Weights of a small GPT-style language model, trained from scratch on English Wikipedia: 16 layers, 4 heads of 64.
Each number is 200 + 40 x the weight over the matrix's rms, rounded and kept within 0 to 999. Layers, rows and columns count from 0.

# layer 4 MLP gate, 320x128, rms 0.0729, rows 182-236, columns 0-127
164,130,151,216,167,236,252,194,217,110,286,194,188,218,240,193,200,160,248,163,283,162,142,246,186,213,213,251,240,223,228,228,174,253,242,251,255,207,205,239,211,192,118,186,201,218,153,200,161,194,188,111,193,172,249,217,221,150,191,185,245,242,130,216,278,138,137,282,162,219,210,261,207,227,201,163,171,160,203,207,228,212,243,237,226,278,143,164,120,161,200,222,219,164,226,134,207,185,172,161,291,184,172,236,197,188,159,172,183,330,156,214,222,177,245,152,265,334,175,211,251,207,221,263,239,131,238,126
205,172,257,242,168,144,192,169,245,181,205,224,235,165,180,214,152,192,222,237,298,205,211,242,206,236,193,191,186,198,148,207,196,171,235,202,172,251,236,188,142,203,221,136,217,192,208,166,197,195,130,228,216,233,204,216,219,204,182,138,230,209,191,163,215,226,264,135,206,218,182,189,152,174,273,170,225,197,229,199,158,194,241,289,247,237,250,152,197,178,151,195,230,174,150,176,173,257,153,198,177,212,219,208,236,222,169,194,128,192,207,199,160,220,235,182,209,193,195,171,205,220,161,194,239,222,141,216
177,252,228,233,236,186,217,238,205,154,224,234,275,198,158,224,193,148,249,228,168,172,193,223,189,210,177,215,150,194,120,207,182,199,179,261,187,217,185,225,205,164,235,194,189,224,178,189,207,233,226,237,144,244,227,206,198,181,189,186,242,131,171,263,163,175,200,175,208,229,172,179,201,169,254,196,175,232,241,220,146,156,159,176,171,206,167,230,184,226,159,154,232,194,167,154,203,168,185,169,226,190,194,240,216,205,248,221,195,228,208,197,194,180,249,228,171,205,176,246,185,188,150,140,248,173,161,237
157,165,216,220,159,178,193,205,277,174,219,208,201,289,90,157,201,211,182,202,189,193,234,162,192,198,171,206,190,217,230,185,150,252,248,210,245,164,264,141,151,259,210,253,233,199,208,144,132,168,178,287,173,227,204,200,180,187,229,174,185,209,150,196,170,193,187,236,263,174,250,220,186,200,207,226,193,189,244,241,126,212,218,223,168,230,221,139,245,184,218,131,146,168,258,197,186,209,235,191,177,144,209,230,265,257,139,211,148,178,220,204,191,214,191,170,211,151,182,152,225,239,212,170,170,196,131,142
177,169,199,255,259,214,193,195,294,210,204,200,221,182,219,227,168,183,214,239,214,172,218,172,220,188,139,188,245,186,229,242,167,237,215,218,225,223,238,202,229,216,171,213,225,258,203,192,159,197,211,143,250,197,238,222,201,155,254,206,208,188,181,197,233,193,130,192,195,173,260,191,180,170,205,178,166,207,216,128,224,185,202,247,248,137,287,203,229,218,162,208,253,192,192,191,243,151,174,201,195,165,179,197,162,192,229,246,194,170,199,213,151,219,152,187,136,109,199,217,172,200,220,189,176,232,233,150
147,172,238,209,202,243,177,216,197,267,188,227,174,152,185,186,194,158,229,118,190,143,216,243,164,227,245,280,215,240,217,234,157,216,229,222,289,212,178,179,197,203,163,206,228,164,185,207,177,114,218,179,165,234,106,219,177,220,146,221,229,246,295,215,223,182,172,212,205,214,174,199,220,201,223,197,225,212,268,219,130,160,196,253,238,240,103,176,253,152,178,202,288,173,135,190,183,229,278,179,146,169,207,119,192,164,174,222,252,190,128,220,184,203,239,205,183,177,204,261,144,225,197,254,177,213,235,208
111,124,164,235,220,226,261,222,186,187,217,209,190,163,116,217,273,289,70,162,199,143,155,239,199,270,183,218,203,147,257,120,190,216,247,233,261,165,149,172,235,208,143,214,213,72,115,160,192,204,142,161,245,146,196,219,221,256,178,192,171,149,198,244,212,101,251,243,183,234,205,221,218,210,163,221,263,215,231,204,142,214,125,243,184,192,195,263,268,218,186,187,207,227,298,207,156,227,133,212,189,199,179,276,245,221,255,237,146,141,223,256,146,194,163,233,241,289,276,214,198,177,152,191,218,149,219,196
200,255,208,207,215,162,145,274,118,176,187,203,207,194,222,163,220,104,109,201,230,244,223,130,250,247,165,214,180,150,207,230,264,170,140,188,213,275,208,204,247,181,170,166,77,155,118,257,89,232,177,194,121,180,193,191,188,205,201,245,243,197,145,244,160,175,211,217,191,167,220,263,171,166,163,153,107,192,255,171,206,246,226,212,156,196,200,126,192,216,243,240,201,269,184,207,207,230,227,218,147,133,162,166,292,273,183,238,142,206,167,240,218,197,207,172,207,287,205,177,171,192,235,287,262,147,174,159
259,230,170,261,184,266,273,159,178,165,138,172,156,273,101,166,247,215,147,188,201,143,193,218,283,152,146,148,184,203,190,203,183,248,200,174,239,196,132,120,239,179,232,256,172,186,180,213,207,270,182,178,182,152,229,223,176,226,193,217,233,203,194,192,198,201,191,189,222,255,113,262,184,256,184,145,202,187,198,216,215,279,189,173,200,183,200,238,194,215,187,232,203,223,241,186,197,168,176,264,223,159,184,173,233,141,246,185,209,192,278,174,149,267,176,208,219,115,210,204,286,221,208,215,140,184,288,174
175,228,196,178,166,194,209,143,198,257,210,205,172,212,233,144,183,128,220,206,177,192,211,234,208,184,230,261,146,225,191,148,163,149,167,237,166,234,163,151,204,177,194,102,213,178,150,237,254,184,157,244,226,220,234,185,230,158,155,277,228,255,197,175,200,186,174,160,183,208,147,203,208,236,268,225,168,235,269,209,201,133,182,203,164,179,180,170,223,159,241,207,225,163,197,145,232,170,198,175,216,142,260,218,230,168,151,226,176,255,149,175,271,212,193,178,284,160,129,163,163,291,253,219,276,225,226,179
211,221,181,231,284,251,141,140,121,253,215,254,135,165,221,119,251,203,169,154,189,137,248,237,258,241,156,193,184,314,224,154,171,125,259,188,230,160,163,178,167,212,142,218,169,253,215,201,184,208,243,203,274,195,177,200,142,276,202,186,216,241,192,182,148,244,219,231,146,221,176,227,262,215,234,122,197,249,265,155,221,158,267,204,198,121,264,204,187,212,240,160,183,132,193,237,143,225,261,166,153,191,181,219,294,236,189,215,254,202,229,104,109,274,190,175,169,226,149,209,213,200,160,194,153,202,240,233
213,198,150,221,169,198,176,188,216,180,233,166,197,310,190,172,263,165,181,97,217,226,196,258,181,210,202,171,204,193,261,246,207,269,204,278,206,203,218,164,222,267,217,219,217,209,206,176,212,176,183,206,170,217,221,194,206,116,200,169,279,217,247,231,228,101,160,195,194,223,193,319,271,246,181,159,163,240,129,212,171,145,158,212,209,172,193,190,170,171,163,193,177,229,179,262,277,156,223,232,256,267,107,183,196,140,173,241,150,218,182,184,217,146,200,128,162,206,293,255,115,218,201,214,240,180,217,141
166,179,223,237,210,238,176,247,209,210,249,151,196,225,221,213,231,230,207,198,246,140,222,212,240,250,178,237,194,207,191,183,189,173,160,259,208,156,269,226,144,207,205,203,187,165,177,152,200,261,162,208,259,289,213,151,195,241,200,150,182,203,152,233,107,169,212,245,212,157,124,259,207,231,273,203,143,133,203,189,153,237,149,172,150,255,176,228,312,172,175,163,260,177,196,202,149,224,152,213,199,274,215,180,232,190,165,146,143,200,167,186,215,231,215,188,217,191,229,117,315,232,226,203,256,210,207,178
103,185,175,223,212,227,153,215,206,245,255,180,160,220,182,168,222,191,211,193,241,198,286,178,218,167,146,223,218,147,219,236,181,249,213,217,209,185,143,183,175,181,168,216,227,201,203,170,233,155,192,153,249,234,229,234,258,215,139,227,175,249,245,201,117,164,245,244,124,237,146,133,187,238,168,216,163,273,193,151,191,142,218,178,168,195,170,163,140,242,220,78,211,231,194,252,170,183,259,247,166,145,114,233,233,201,282,182,185,153,202,210,236,202,141,279,193,168,241,229,213,156,156,152,157,246,280,197
255,189,185,117,156,207,207,215,239,231,218,207,203,137,234,144,148,202,117,142,170,272,262,197,238,133,227,182,230,166,240,162,200,193,211,189,258,167,131,243,173,241,215,158,258,244,201,207,226,164,216,203,246,263,190,251,238,205,178,183,163,191,226,231,183,230,240,162,228,234,119,141,126,223,150,163,178,231,216,210,143,204,176,151,148,171,192,221,225,182,305,160,177,238,244,222,207,134,286,224,226,155,231,229,243,259,219,275,210,154,145,151,194,193,193,117,119,155,164,215,235,257,259,248,186,196,257,160
201,198,209,225,219,148,210,239,168,172,171,215,133,240,149,226,246,275,238,244,256,302,224,214,173,204,213,176,218,203,218,127,215,200,245,220,186,265,232,208,240,153,175,202,202,119,202,177,221,191,194,145,314,164,195,181,231,174,164,176,265,159,138,214,174,165,236,188,139,255,228,238,144,216,121,193,135,244,172,252,137,173,248,205,236,170,208,166,171,203,184,195,183,149,259,149,202,204,238,190,180,149,188,193,262,276,141,213,181,210,172,241,244,216,256,233,155,177,127,166,224,247,221,175,145,192,262,107
160,178,116,256,233,219,255,252,185,140,194,227,193,211,203,173,229,171,159,177,238,230,199,222,59,200,183,185,231,109,189,93,219,196,279,192,150,189,226,242,229,275,161,196,260,224,180,201,225,184,221,244,204,299,166,268,215,237,132,133,210,169,211,270,194,167,139,268,186,169,204,189,268,167,270,285,224,214,204,181,201,179,182,175,244,204,203,137,225,96,271,111,179,181,209,208,172,149,229,173,162,121,181,177,215,268,197,284,188,250,127,246,188,208,256,265,194,209,199,209,264,274,218,229,247,247,202,190
203,186,206,177,198,188,205,227,213,132,181,152,206,173,220,213,178,187,173,255,239,178,233,240,250,246,155,218,195,152,215,196,244,215,184,248,180,261,182,228,139,182,154,166,173,185,186,230,173,207,169,93,207,261,166,193,164,235,196,190,149,169,187,110,284,130,224,122,215,189,170,206,190,178,290,174,203,182,182,175,191,234,237,194,146,252,197,198,175,294,193,183,168,133,227,194,236,199,200,171,211,253,242,184,178,237,181,249,212,149,170,193,166,210,184,237,191,274,206,198,280,141,190,104,207,222,157,147
224,191,218,151,254,220,218,186,176,215,163,191,178,151,294,221,188,209,149,160,196,212,232,235,205,159,136,196,186,213,237,237,189,184,132,234,192,271,147,231,158,186,166,246,177,221,262,228,167,148,288,189,239,192,197,199,149,97,197,271,192,194,208,191,230,167,234,179,225,211,250,169,142,263,225,223,149,182,215,251,201,132,230,239,173,170,207,117,210,286,254,186,176,249,201,217,244,192,141,216,227,189,192,200,245,233,137,222,145,197,194,193,220,179,196,191,235,182,168,228,162,152,210,145,181,235,229,136
176,227,183,168,194,218,195,222,136,164,165,235,188,170,250,164,196,194,210,224,187,213,143,273,184,243,189,176,173,179,247,192,216,168,163,159,211,215,197,296,225,168,220,215,153,179,224,214,258,158,217,192,237,139,159,202,230,181,128,312,165,202,212,207,228,244,177,177,190,141,252,219,169,159,261,169,250,181,211,194,215,157,190,186,142,207,230,186,99,175,188,220,220,110,252,178,205,180,193,192,165,207,198,196,247,214,178,173,244,186,230,170,254,169,252,253,223,260,182,247,236,227,135,211,194,162,166,227
169,203,145,221,192,109,145,205,155,236,254,234,196,225,196,219,138,145,180,175,194,187,179,204,210,198,172,167,248,193,235,191,197,173,167,206,186,186,217,212,195,162,169,218,196,233,202,147,269,230,182,210,231,207,229,252,185,188,212,189,172,147,222,151,190,283,237,185,145,272,195,150,190,184,217,228,238,167,183,154,188,178,231,136,199,141,157,215,272,198,134,180,222,176,157,185,233,188,232,214,216,207,232,211,285,269,189,274,184,176,168,241,221,220,169,240,217,189,189,153,213,182,192,199,135,170,174,200
217,120,215,223,172,208,219,160,142,232,143,158,228,216,150,204,130,186,215,207,155,225,214,204,115,232,156,185,200,197,255,220,204,152,245,195,230,195,218,143,196,281,206,154,236,228,154,232,177,251,205,211,217,263,241,261,258,204,208,125,214,198,169,195,185,186,165,289,127,208,182,191,200,223,195,210,222,194,211,144,145,159,181,156,197,147,274,196,179,181,209,170,258,222,186,173,142,201,278,165,209,239,202,256,188,225,154,188,242,170,226,235,186,139,186,248,195,258,169,240,243,231,137,250,180,199,205,218
208,155,222,255,175,244,182,160,192,210,193,163,121,217,227,263,187,122,222,175,216,165,200,237,170,216,86,200,205,244,214,192,178,196,295,220,221,273,261,195,118,208,152,233,219,182,287,248,169,159,197,219,222,224,203,242,110,232,186,160,200,213,188,234,264,183,206,248,253,201,271,228,167,226,227,169,209,134,219,210,171,155,147,162,214,196,266,188,179,252,252,176,190,224,178,177,252,207,130,278,186,197,142,196,202,204,180,208,168,199,217,188,230,175,288,219,213,232,218,205,217,204,197,175,226,150,167,235
217,237,150,179,205,197,279,257,136,138,121,212,242,208,178,183,255,148,174,232,157,181,205,175,220,198,171,212,247,152,186,235,135,172,188,197,214,232,212,226,201,278,176,262,161,235,142,233,209,93,262,177,215,216,211,192,179,220,131,220,160,157,184,215,210,174,129,244,197,178,141,305,192,250,248,214,191,134,147,174,189,212,147,126,186,193,115,240,191,231,158,302,215,197,199,313,199,270,170,185,205,166,218,211,274,139,227,249,214,168,330,189,198,193,111,180,199,299,205,209,209,190,185,276,183,227,260,241
199,202,193,207,208,147,224,160,201,191,156,231,171,209,195,234,204,114,202,194,274,180,191,166,179,195,192,136,188,244,141,148,190,283,211,247,180,166,176,166,250,249,214,218,222,182,259,243,238,184,170,197,237,172,197,219,201,197,180,181,194,207,183,169,193,197,208,208,168,204,214,178,220,224,259,206,213,186,213,216,205,157,183,242,153,230,222,186,253,192,139,246,238,220,206,174,208,209,175,225,185,224,136,148,159,143,255,194,270,197,243,203,174,246,183,236,172,168,242,232,317,244,206,229,176,186,177,194
142,178,224,192,248,242,239,235,211,223,217,202,210,190,193,181,170,197,137,183,181,298,124,233,194,215,219,192,186,183,176,242,190,183,237,198,151,215,178,197,225,317,180,199,202,152,176,237,169,255,213,286,209,243,154,193,210,258,156,237,263,254,272,228,184,194,224,205,204,274,236,191,177,217,183,147,217,213,202,178,209,141,218,197,226,211,177,187,210,157,175,200,196,191,221,191,201,149,183,252,141,171,184,144,207,201,147,198,135,195,198,137,202,194,251,146,169,226,210,184,279,223,160,241,154,145,195,190
321,147,264,277,169,255,151,206,194,178,241,233,125,257,231,202,281,251,151,115,215,205,180,292,184,167,160,203,248,257,233,167,227,228,225,206,242,188,127,249,193,193,181,178,213,131,233,237,162,186,197,100,174,127,166,201,179,216,155,256,281,257,163,295,191,200,171,201,149,149,196,130,256,197,245,154,151,194,263,193,238,287,173,189,262,201,194,224,225,244,181,170,278,241,252,227,140,157,221,156,107,192,162,203,153,167,197,178,198,237,309,267,170,191,185,145,190,158,261,245,163,218,232,157,229,165,213,168
185,174,204,238,198,219,167,187,125,256,200,193,216,239,209,288,231,102,152,217,212,191,216,222,191,202,191,188,139,204,169,160,258,178,182,134,175,204,181,124,186,197,211,212,200,202,219,210,232,193,240,183,208,256,183,231,184,178,168,219,233,169,211,177,205,187,241,156,202,165,226,276,192,206,171,165,203,219,141,202,174,136,223,153,161,245,156,163,226,290,197,134,221,159,201,285,256,218,169,193,279,158,210,294,215,168,195,173,242,228,183,214,242,238,199,221,248,227,160,228,214,165,170,253,189,156,213,233
213,184,202,196,173,222,195,247,213,179,215,260,194,207,190,198,201,229,200,214,274,231,238,236,237,204,197,237,220,245,261,190,230,169,255,198,172,153,186,258,169,189,215,181,244,142,221,236,115,199,180,142,158,148,203,161,164,211,192,231,227,133,140,189,147,248,185,191,188,233,167,152,210,290,206,157,210,126,215,201,281,259,160,285,192,267,189,167,230,141,206,239,132,194,206,237,240,214,142,217,167,203,170,229,221,221,179,211,194,211,219,198,193,139,208,139,188,144,131,156,225,148,251,206,235,197,202,222
192,213,270,240,229,273,111,196,219,171,204,199,196,223,194,216,229,222,117,167,223,164,223,136,242,167,253,216,207,239,193,159,192,249,217,188,142,252,144,206,241,155,177,169,268,129,126,183,179,232,183,241,219,196,179,275,222,278,197,168,194,269,182,230,148,131,136,256,211,184,196,208,208,165,216,199,90,193,275,191,175,110,268,177,163,212,130,228,277,209,238,151,165,223,220,111,136,105,168,191,212,113,149,144,194,251,205,195,222,249,239,212,248,210,244,150,147,222,248,167,182,299,238,222,205,270,215,143
270,241,157,193,217,218,223,166,228,222,134,161,161,143,246,211,188,251,150,194,160,142,182,242,211,189,174,235,238,204,208,97,247,201,203,242,151,126,181,254,229,217,225,228,184,194,183,298,188,192,256,187,80,146,197,199,185,210,227,187,121,213,139,299,148,213,168,174,229,216,203,194,178,257,220,172,154,126,125,161,230,213,171,205,179,221,165,239,267,154,139,179,222,194,236,196,146,192,212,117,189,213,226,281,128,234,250,173,229,221,205,104,186,176,240,196,246,189,185,157,235,173,250,140,283,196,260,222
187,216,246,238,225,202,200,227,185,246,224,188,148,263,215,166,151,209,209,255,267,224,160,220,237,198,231,121,150,279,215,155,247,164,193,187,241,142,217,230,180,185,201,203,217,298,229,265,193,139,150,287,161,183,203,256,158,182,246,207,154,167,137,237,219,163,224,116,181,226,183,215,134,220,237,158,194,203,173,212,272,202,160,193,223,201,194,149,250,270,93,224,230,165,242,199,186,175,156,166,216,130,203,217,336,265,221,163,225,132,207,213,180,206,275,143,206,201,204,153,180,265,214,231,184,157,140,217
175,230,199,137,185,254,239,243,210,234,225,199,310,161,188,153,203,270,177,216,228,205,267,204,238,173,259,180,171,185,235,169,166,284,210,210,177,191,168,179,202,223,199,232,207,178,147,170,157,258,240,152,214,209,185,191,196,312,158,201,228,191,196,211,213,165,204,198,280,269,168,210,208,239,205,185,179,115,247,187,234,242,166,253,196,187,202,147,167,224,226,230,234,232,210,247,171,191,221,247,170,192,158,214,253,183,147,180,148,180,134,188,218,168,195,187,148,214,152,178,212,158,234,174,197,160,215,213
177,192,123,219,173,201,115,197,254,203,153,183,246,121,175,204,187,136,129,172,178,163,200,267,218,223,128,146,177,140,226,221,154,231,227,184,248,223,187,185,174,201,200,288,231,191,250,188,206,210,245,197,219,186,163,187,127,196,201,157,190,184,200,212,147,136,215,213,205,207,178,199,216,198,246,227,213,179,208,217,233,234,246,168,198,213,246,244,186,235,166,113,291,96,193,220,189,259,196,237,253,202,206,282,189,199,209,177,135,164,223,195,246,174,194,169,211,230,214,271,223,204,156,162,104,173,134,215
204,210,177,164,221,233,166,223,143,202,137,174,202,247,215,195,186,205,227,178,244,208,235,215,187,223,229,154,184,115,186,178,173,214,203,209,210,203,197,250,143,186,190,172,194,198,170,255,271,194,190,207,159,277,140,250,190,172,174,216,206,246,150,173,214,139,245,191,155,185,211,259,191,187,154,162,158,166,239,209,130,241,239,193,200,222,219,209,222,282,236,149,196,201,233,219,211,234,191,212,152,210,195,196,234,225,150,263,203,242,201,224,241,201,221,305,240,242,122,239,186,194,205,166,172,176,126,219
155,198,191,173,169,275,251,179,223,193,237,156,273,190,220,227,255,224,128,207,211,196,195,203,117,198,174,173,175,194,268,158,132,197,199,178,207,154,209,226,186,205,256,173,205,218,226,203,144,95,208,164,253,171,224,261,202,145,161,230,149,219,140,265,191,168,194,172,179,241,221,215,147,191,159,184,227,149,174,210,162,199,229,179,174,209,183,103,170,217,237,230,165,223,244,222,246,177,195,288,316,172,165,231,209,166,221,176,109,199,216,241,174,336,195,174,260,162,201,214,273,151,261,181,144,235,217,229
169,214,180,171,133,226,249,177,194,178,242,264,174,217,220,250,205,144,206,246,198,209,145,186,217,117,177,249,197,181,177,162,256,159,183,178,180,172,173,180,170,217,176,271,223,229,205,202,166,136,164,214,229,202,130,246,161,165,243,186,143,194,138,172,193,284,188,225,165,196,176,150,199,204,155,160,254,233,214,162,217,160,263,199,140,186,184,171,130,170,222,167,199,248,207,192,236,205,197,174,216,176,121,190,237,170,222,129,232,200,210,144,178,212,197,182,161,168,101,244,181,217,172,170,280,267,248,194
201,206,144,138,211,91,257,242,229,103,188,210,169,268,178,160,137,207,196,199,275,245,249,203,209,212,197,148,279,185,146,247,199,267,262,177,231,145,216,222,282,239,157,307,172,125,226,179,189,220,180,227,147,209,169,261,156,172,199,203,178,157,208,261,191,257,214,198,174,284,221,193,127,254,200,112,240,26,229,227,209,272,166,192,222,269,180,200,185,176,245,227,205,295,256,285,237,162,274,219,180,212,111,143,239,192,181,183,118,168,222,107,243,191,212,109,170,146,137,109,297,250,242,263,253,199,171,124
207,224,222,162,158,198,250,158,183,142,221,162,213,257,209,254,218,141,185,229,163,229,208,168,211,186,196,299,186,145,180,263,218,232,226,196,169,199,172,184,240,226,209,195,286,241,170,241,178,155,180,161,248,208,241,157,172,143,186,299,216,176,197,259,198,197,211,113,301,152,245,178,215,189,215,246,267,232,129,195,193,204,227,144,206,221,199,265,275,213,241,255,225,262,158,189,127,193,219,165,141,157,214,79,55,227,157,268,225,179,244,281,201,162,166,204,202,253,226,191,291,113,220,183,189,246,247,86
204,245,215,201,199,174,252,216,185,185,126,218,285,228,213,204,191,179,222,165,176,245,146,335,215,127,256,144,236,216,180,217,165,200,237,184,256,138,175,195,248,240,134,237,217,197,228,260,155,281,239,265,180,235,270,251,207,150,184,162,243,235,182,176,147,243,167,244,140,270,129,213,219,252,204,250,234,176,183,210,182,199,155,180,272,200,174,178,184,150,244,162,219,131,205,171,201,215,186,207,212,200,262,203,218,145,227,224,194,225,252,159,302,181,230,114,125,148,226,106,213,238,155,205,245,249,225,164
193,147,229,230,197,202,154,164,258,187,173,163,186,228,181,187,226,212,168,170,219,205,162,178,173,162,133,196,215,219,275,207,238,148,143,201,226,181,168,137,199,187,172,200,222,184,156,150,134,252,235,193,272,213,217,214,129,99,211,187,167,244,198,152,155,144,231,166,246,220,241,217,192,175,190,157,134,143,229,283,144,223,230,206,215,195,257,154,243,213,215,203,162,178,214,213,185,245,241,171,214,142,224,179,195,149,187,225,202,199,278,189,203,207,187,133,180,183,192,235,151,190,184,228,170,224,83,134
243,207,234,207,149,244,188,234,240,139,163,260,245,254,225,232,186,230,179,230,236,183,167,235,227,195,174,232,184,157,116,194,184,162,222,196,251,231,152,170,179,256,284,182,212,166,180,194,199,217,152,141,236,203,169,169,209,234,132,262,129,218,149,270,154,145,174,201,309,148,180,246,155,204,224,123,182,232,149,142,244,246,178,231,188,262,206,181,218,281,191,287,206,142,206,167,178,214,166,185,179,225,217,186,266,206,125,167,167,261,183,212,219,191,156,225,175,236,199,232,174,149,221,196,213,203,198,201
183,230,208,186,230,211,194,185,246,187,266,216,218,277,243,177,309,191,272,180,211,234,244,194,164,111,224,178,178,222,175,156,118,234,244,172,169,88,222,250,255,274,189,171,275,284,82,229,132,152,301,273,219,157,219,188,155,214,249,154,195,232,224,243,102,192,203,200,230,263,178,166,231,191,213,208,188,175,262,241,147,161,218,154,275,230,208,237,130,259,210,245,146,150,226,98,188,151,189,156,127,254,178,220,114,160,245,139,215,275,232,151,177,232,183,138,216,159,205,222,298,205,290,239,188,225,195,216
136,128,153,255,168,195,201,198,69,173,239,236,267,247,228,208,198,211,109,170,220,229,101,188,251,177,198,184,202,229,184,182,144,206,234,245,236,197,276,239,274,239,229,213,160,195,177,183,193,267,244,221,204,186,173,246,174,193,173,116,201,140,205,243,143,216,213,180,190,270,178,256,159,194,119,118,248,231,217,134,232,173,190,160,285,138,225,263,213,192,226,107,139,132,103,249,226,177,148,235,256,269,226,211,220,256,217,169,203,185,136,231,230,194,178,184,207,198,182,262,241,220,161,177,148,172,183,204
221,238,209,195,172,162,230,209,100,177,224,232,211,303,215,185,215,158,175,181,207,212,186,240,194,173,198,254,195,198,171,150,175,168,206,294,246,192,149,206,208,222,178,210,223,242,193,222,216,206,146,248,226,204,285,204,267,213,225,168,209,211,176,119,197,205,150,155,198,180,226,183,199,260,140,199,202,231,201,195,231,194,221,189,299,168,231,267,204,267,240,165,195,224,213,211,179,232,229,197,172,140,204,219,169,198,192,207,238,173,206,198,183,208,250,192,213,264,196,192,143,219,189,209,173,235,218,119
185,191,146,255,196,226,157,219,239,209,230,124,246,266,199,123,183,166,201,166,286,236,274,159,187,221,195,147,105,208,214,180,197,240,279,271,205,180,282,189,251,177,166,316,244,224,168,158,197,212,182,181,239,198,223,175,143,240,249,218,221,130,136,280,181,184,208,231,209,234,232,193,150,205,245,203,193,193,209,197,159,213,173,251,193,201,228,201,172,228,165,134,164,180,180,229,194,139,193,271,228,254,144,185,285,192,163,250,118,258,252,198,215,109,233,128,114,241,253,241,278,196,239,197,165,189,107,285
253,187,216,137,185,168,136,206,238,243,226,225,223,227,286,206,148,191,172,225,232,87,135,225,192,181,142,138,202,237,194,145,154,247,233,186,192,217,186,237,243,151,172,170,171,216,246,191,222,236,298,157,211,186,193,287,244,269,200,180,206,186,128,154,196,266,259,217,190,197,206,200,188,228,171,218,260,134,210,240,206,216,168,196,265,203,170,256,172,133,221,174,248,231,218,207,178,187,212,175,234,192,225,253,145,224,181,198,129,201,257,241,189,155,238,211,101,217,206,192,275,256,193,179,243,171,196,260
183,148,224,226,202,226,195,193,174,265,160,254,202,224,235,184,255,214,194,277,127,310,187,149,216,178,208,190,232,177,180,149,281,233,231,223,275,169,203,198,180,222,170,244,197,247,156,265,136,202,178,220,195,185,234,186,209,114,141,233,279,233,159,239,130,157,220,212,275,185,261,237,185,261,123,140,236,191,229,88,172,201,222,237,241,226,207,182,241,170,217,150,211,152,109,207,134,205,161,156,184,144,134,235,220,250,194,256,191,220,180,165,243,160,217,205,197,214,180,176,202,166,227,240,193,222,264,201
255,159,199,165,224,235,224,263,183,149,281,277,262,240,230,196,185,241,235,205,178,176,212,254,214,150,193,215,215,202,258,191,152,190,148,284,270,183,184,190,188,212,224,149,262,214,150,192,207,172,156,169,218,290,236,203,173,214,321,207,241,237,236,205,185,178,131,148,165,136,177,171,181,160,220,164,190,160,237,260,190,215,231,179,166,158,193,226,169,141,201,177,222,162,232,124,184,166,199,170,216,223,222,252,129,223,189,174,212,183,171,199,182,182,216,182,195,172,183,190,132,79,151,169,252,136,288,167
261,143,232,190,260,230,270,245,253,184,181,219,177,119,183,189,232,177,205,193,249,210,210,256,228,202,178,208,256,145,169,149,271,238,171,193,167,162,255,192,183,259,173,231,231,219,175,259,166,227,180,249,236,148,236,205,192,188,158,163,184,154,176,220,181,218,234,237,218,180,189,263,148,289,144,207,214,197,271,200,155,180,203,133,281,250,172,176,210,150,244,167,155,245,214,240,243,130,130,158,289,206,214,323,226,256,237,194,139,247,206,208,249,173,165,187,232,187,200,200,233,244,222,149,246,126,154,148
151,144,185,98,169,233,220,243,97,186,148,225,256,235,206,186,161,160,249,279,241,200,120,242,160,174,239,213,158,162,243,293,162,139,238,258,249,233,181,210,259,263,214,230,219,201,175,163,230,125,165,238,257,219,147,209,291,253,168,189,108,126,105,213,220,168,180,292,120,203,147,251,230,232,164,213,264,285,210,221,206,179,197,196,199,227,139,247,203,158,252,187,182,180,202,258,255,124,204,186,209,213,265,172,271,244,162,200,145,168,165,239,225,197,192,182,253,302,139,252,172,267,237,211,158,164,222,198
122,122,191,173,251,253,277,266,220,150,187,209,182,248,203,148,273,217,28,290,174,256,205,202,215,211,124,170,230,211,198,125,176,214,269,176,217,217,169,203,212,280,198,246,150,162,140,217,233,201,137,286,199,131,164,219,92,79,204,175,197,201,174,219,114,152,187,220,177,201,212,240,224,200,194,108,228,198,109,222,109,228,290,161,198,199,171,169,168,209,230,175,99,124,245,217,227,192,252,180,257,230,294,289,215,172,227,249,125,144,243,228,205,159,268,185,133,207,304,228,269,244,136,181,133,182,219,204
199,104,123,143,167,242,204,214,267,210,216,217,133,217,196,193,215,211,201,148,192,209,191,203,206,236,296,201,137,184,247,160,141,176,236,225,263,145,215,190,195,218,140,187,192,285,167,173,191,175,172,184,168,164,226,156,197,154,219,203,209,268,181,192,134,211,251,227,213,262,168,216,202,237,180,107,229,187,140,174,222,203,173,263,194,177,238,189,259,170,230,199,217,209,195,283,159,139,178,151,221,159,246,200,167,206,268,198,255,212,209,226,170,138,223,196,200,242,240,215,231,202,164,174,265,162,207,239
175,211,170,208,196,209,176,212,237,153,216,244,196,227,177,178,256,152,206,235,242,174,156,277,111,209,240,176,206,246,167,192,186,202,202,88,247,214,241,179,215,232,153,182,256,199,157,224,180,188,229,192,180,211,256,157,188,224,196,199,190,183,222,272,112,259,163,210,147,166,248,223,218,191,206,144,161,208,260,202,231,187,179,203,99,115,235,166,190,170,255,225,136,150,191,173,225,178,206,170,149,227,151,227,173,217,147,218,194,264,254,206,231,176,260,155,236,212,217,204,275,200,179,226,238,188,230,166
150,212,204,283,181,154,161,286,158,143,241,185,171,221,140,210,180,194,178,234,218,189,157,171,216,164,207,148,200,259,253,221,148,228,258,233,252,203,219,207,242,184,227,120,214,173,221,159,185,189,193,217,235,211,180,180,197,240,158,214,235,191,137,269,63,177,186,242,141,183,177,181,232,176,123,162,158,198,136,149,157,211,174,163,123,269,134,112,241,228,234,225,286,230,212,165,209,159,208,192,184,136,199,119,286,175,214,97,181,150,210,220,199,168,203,275,207,148,234,189,214,127,165,179,159,229,190,214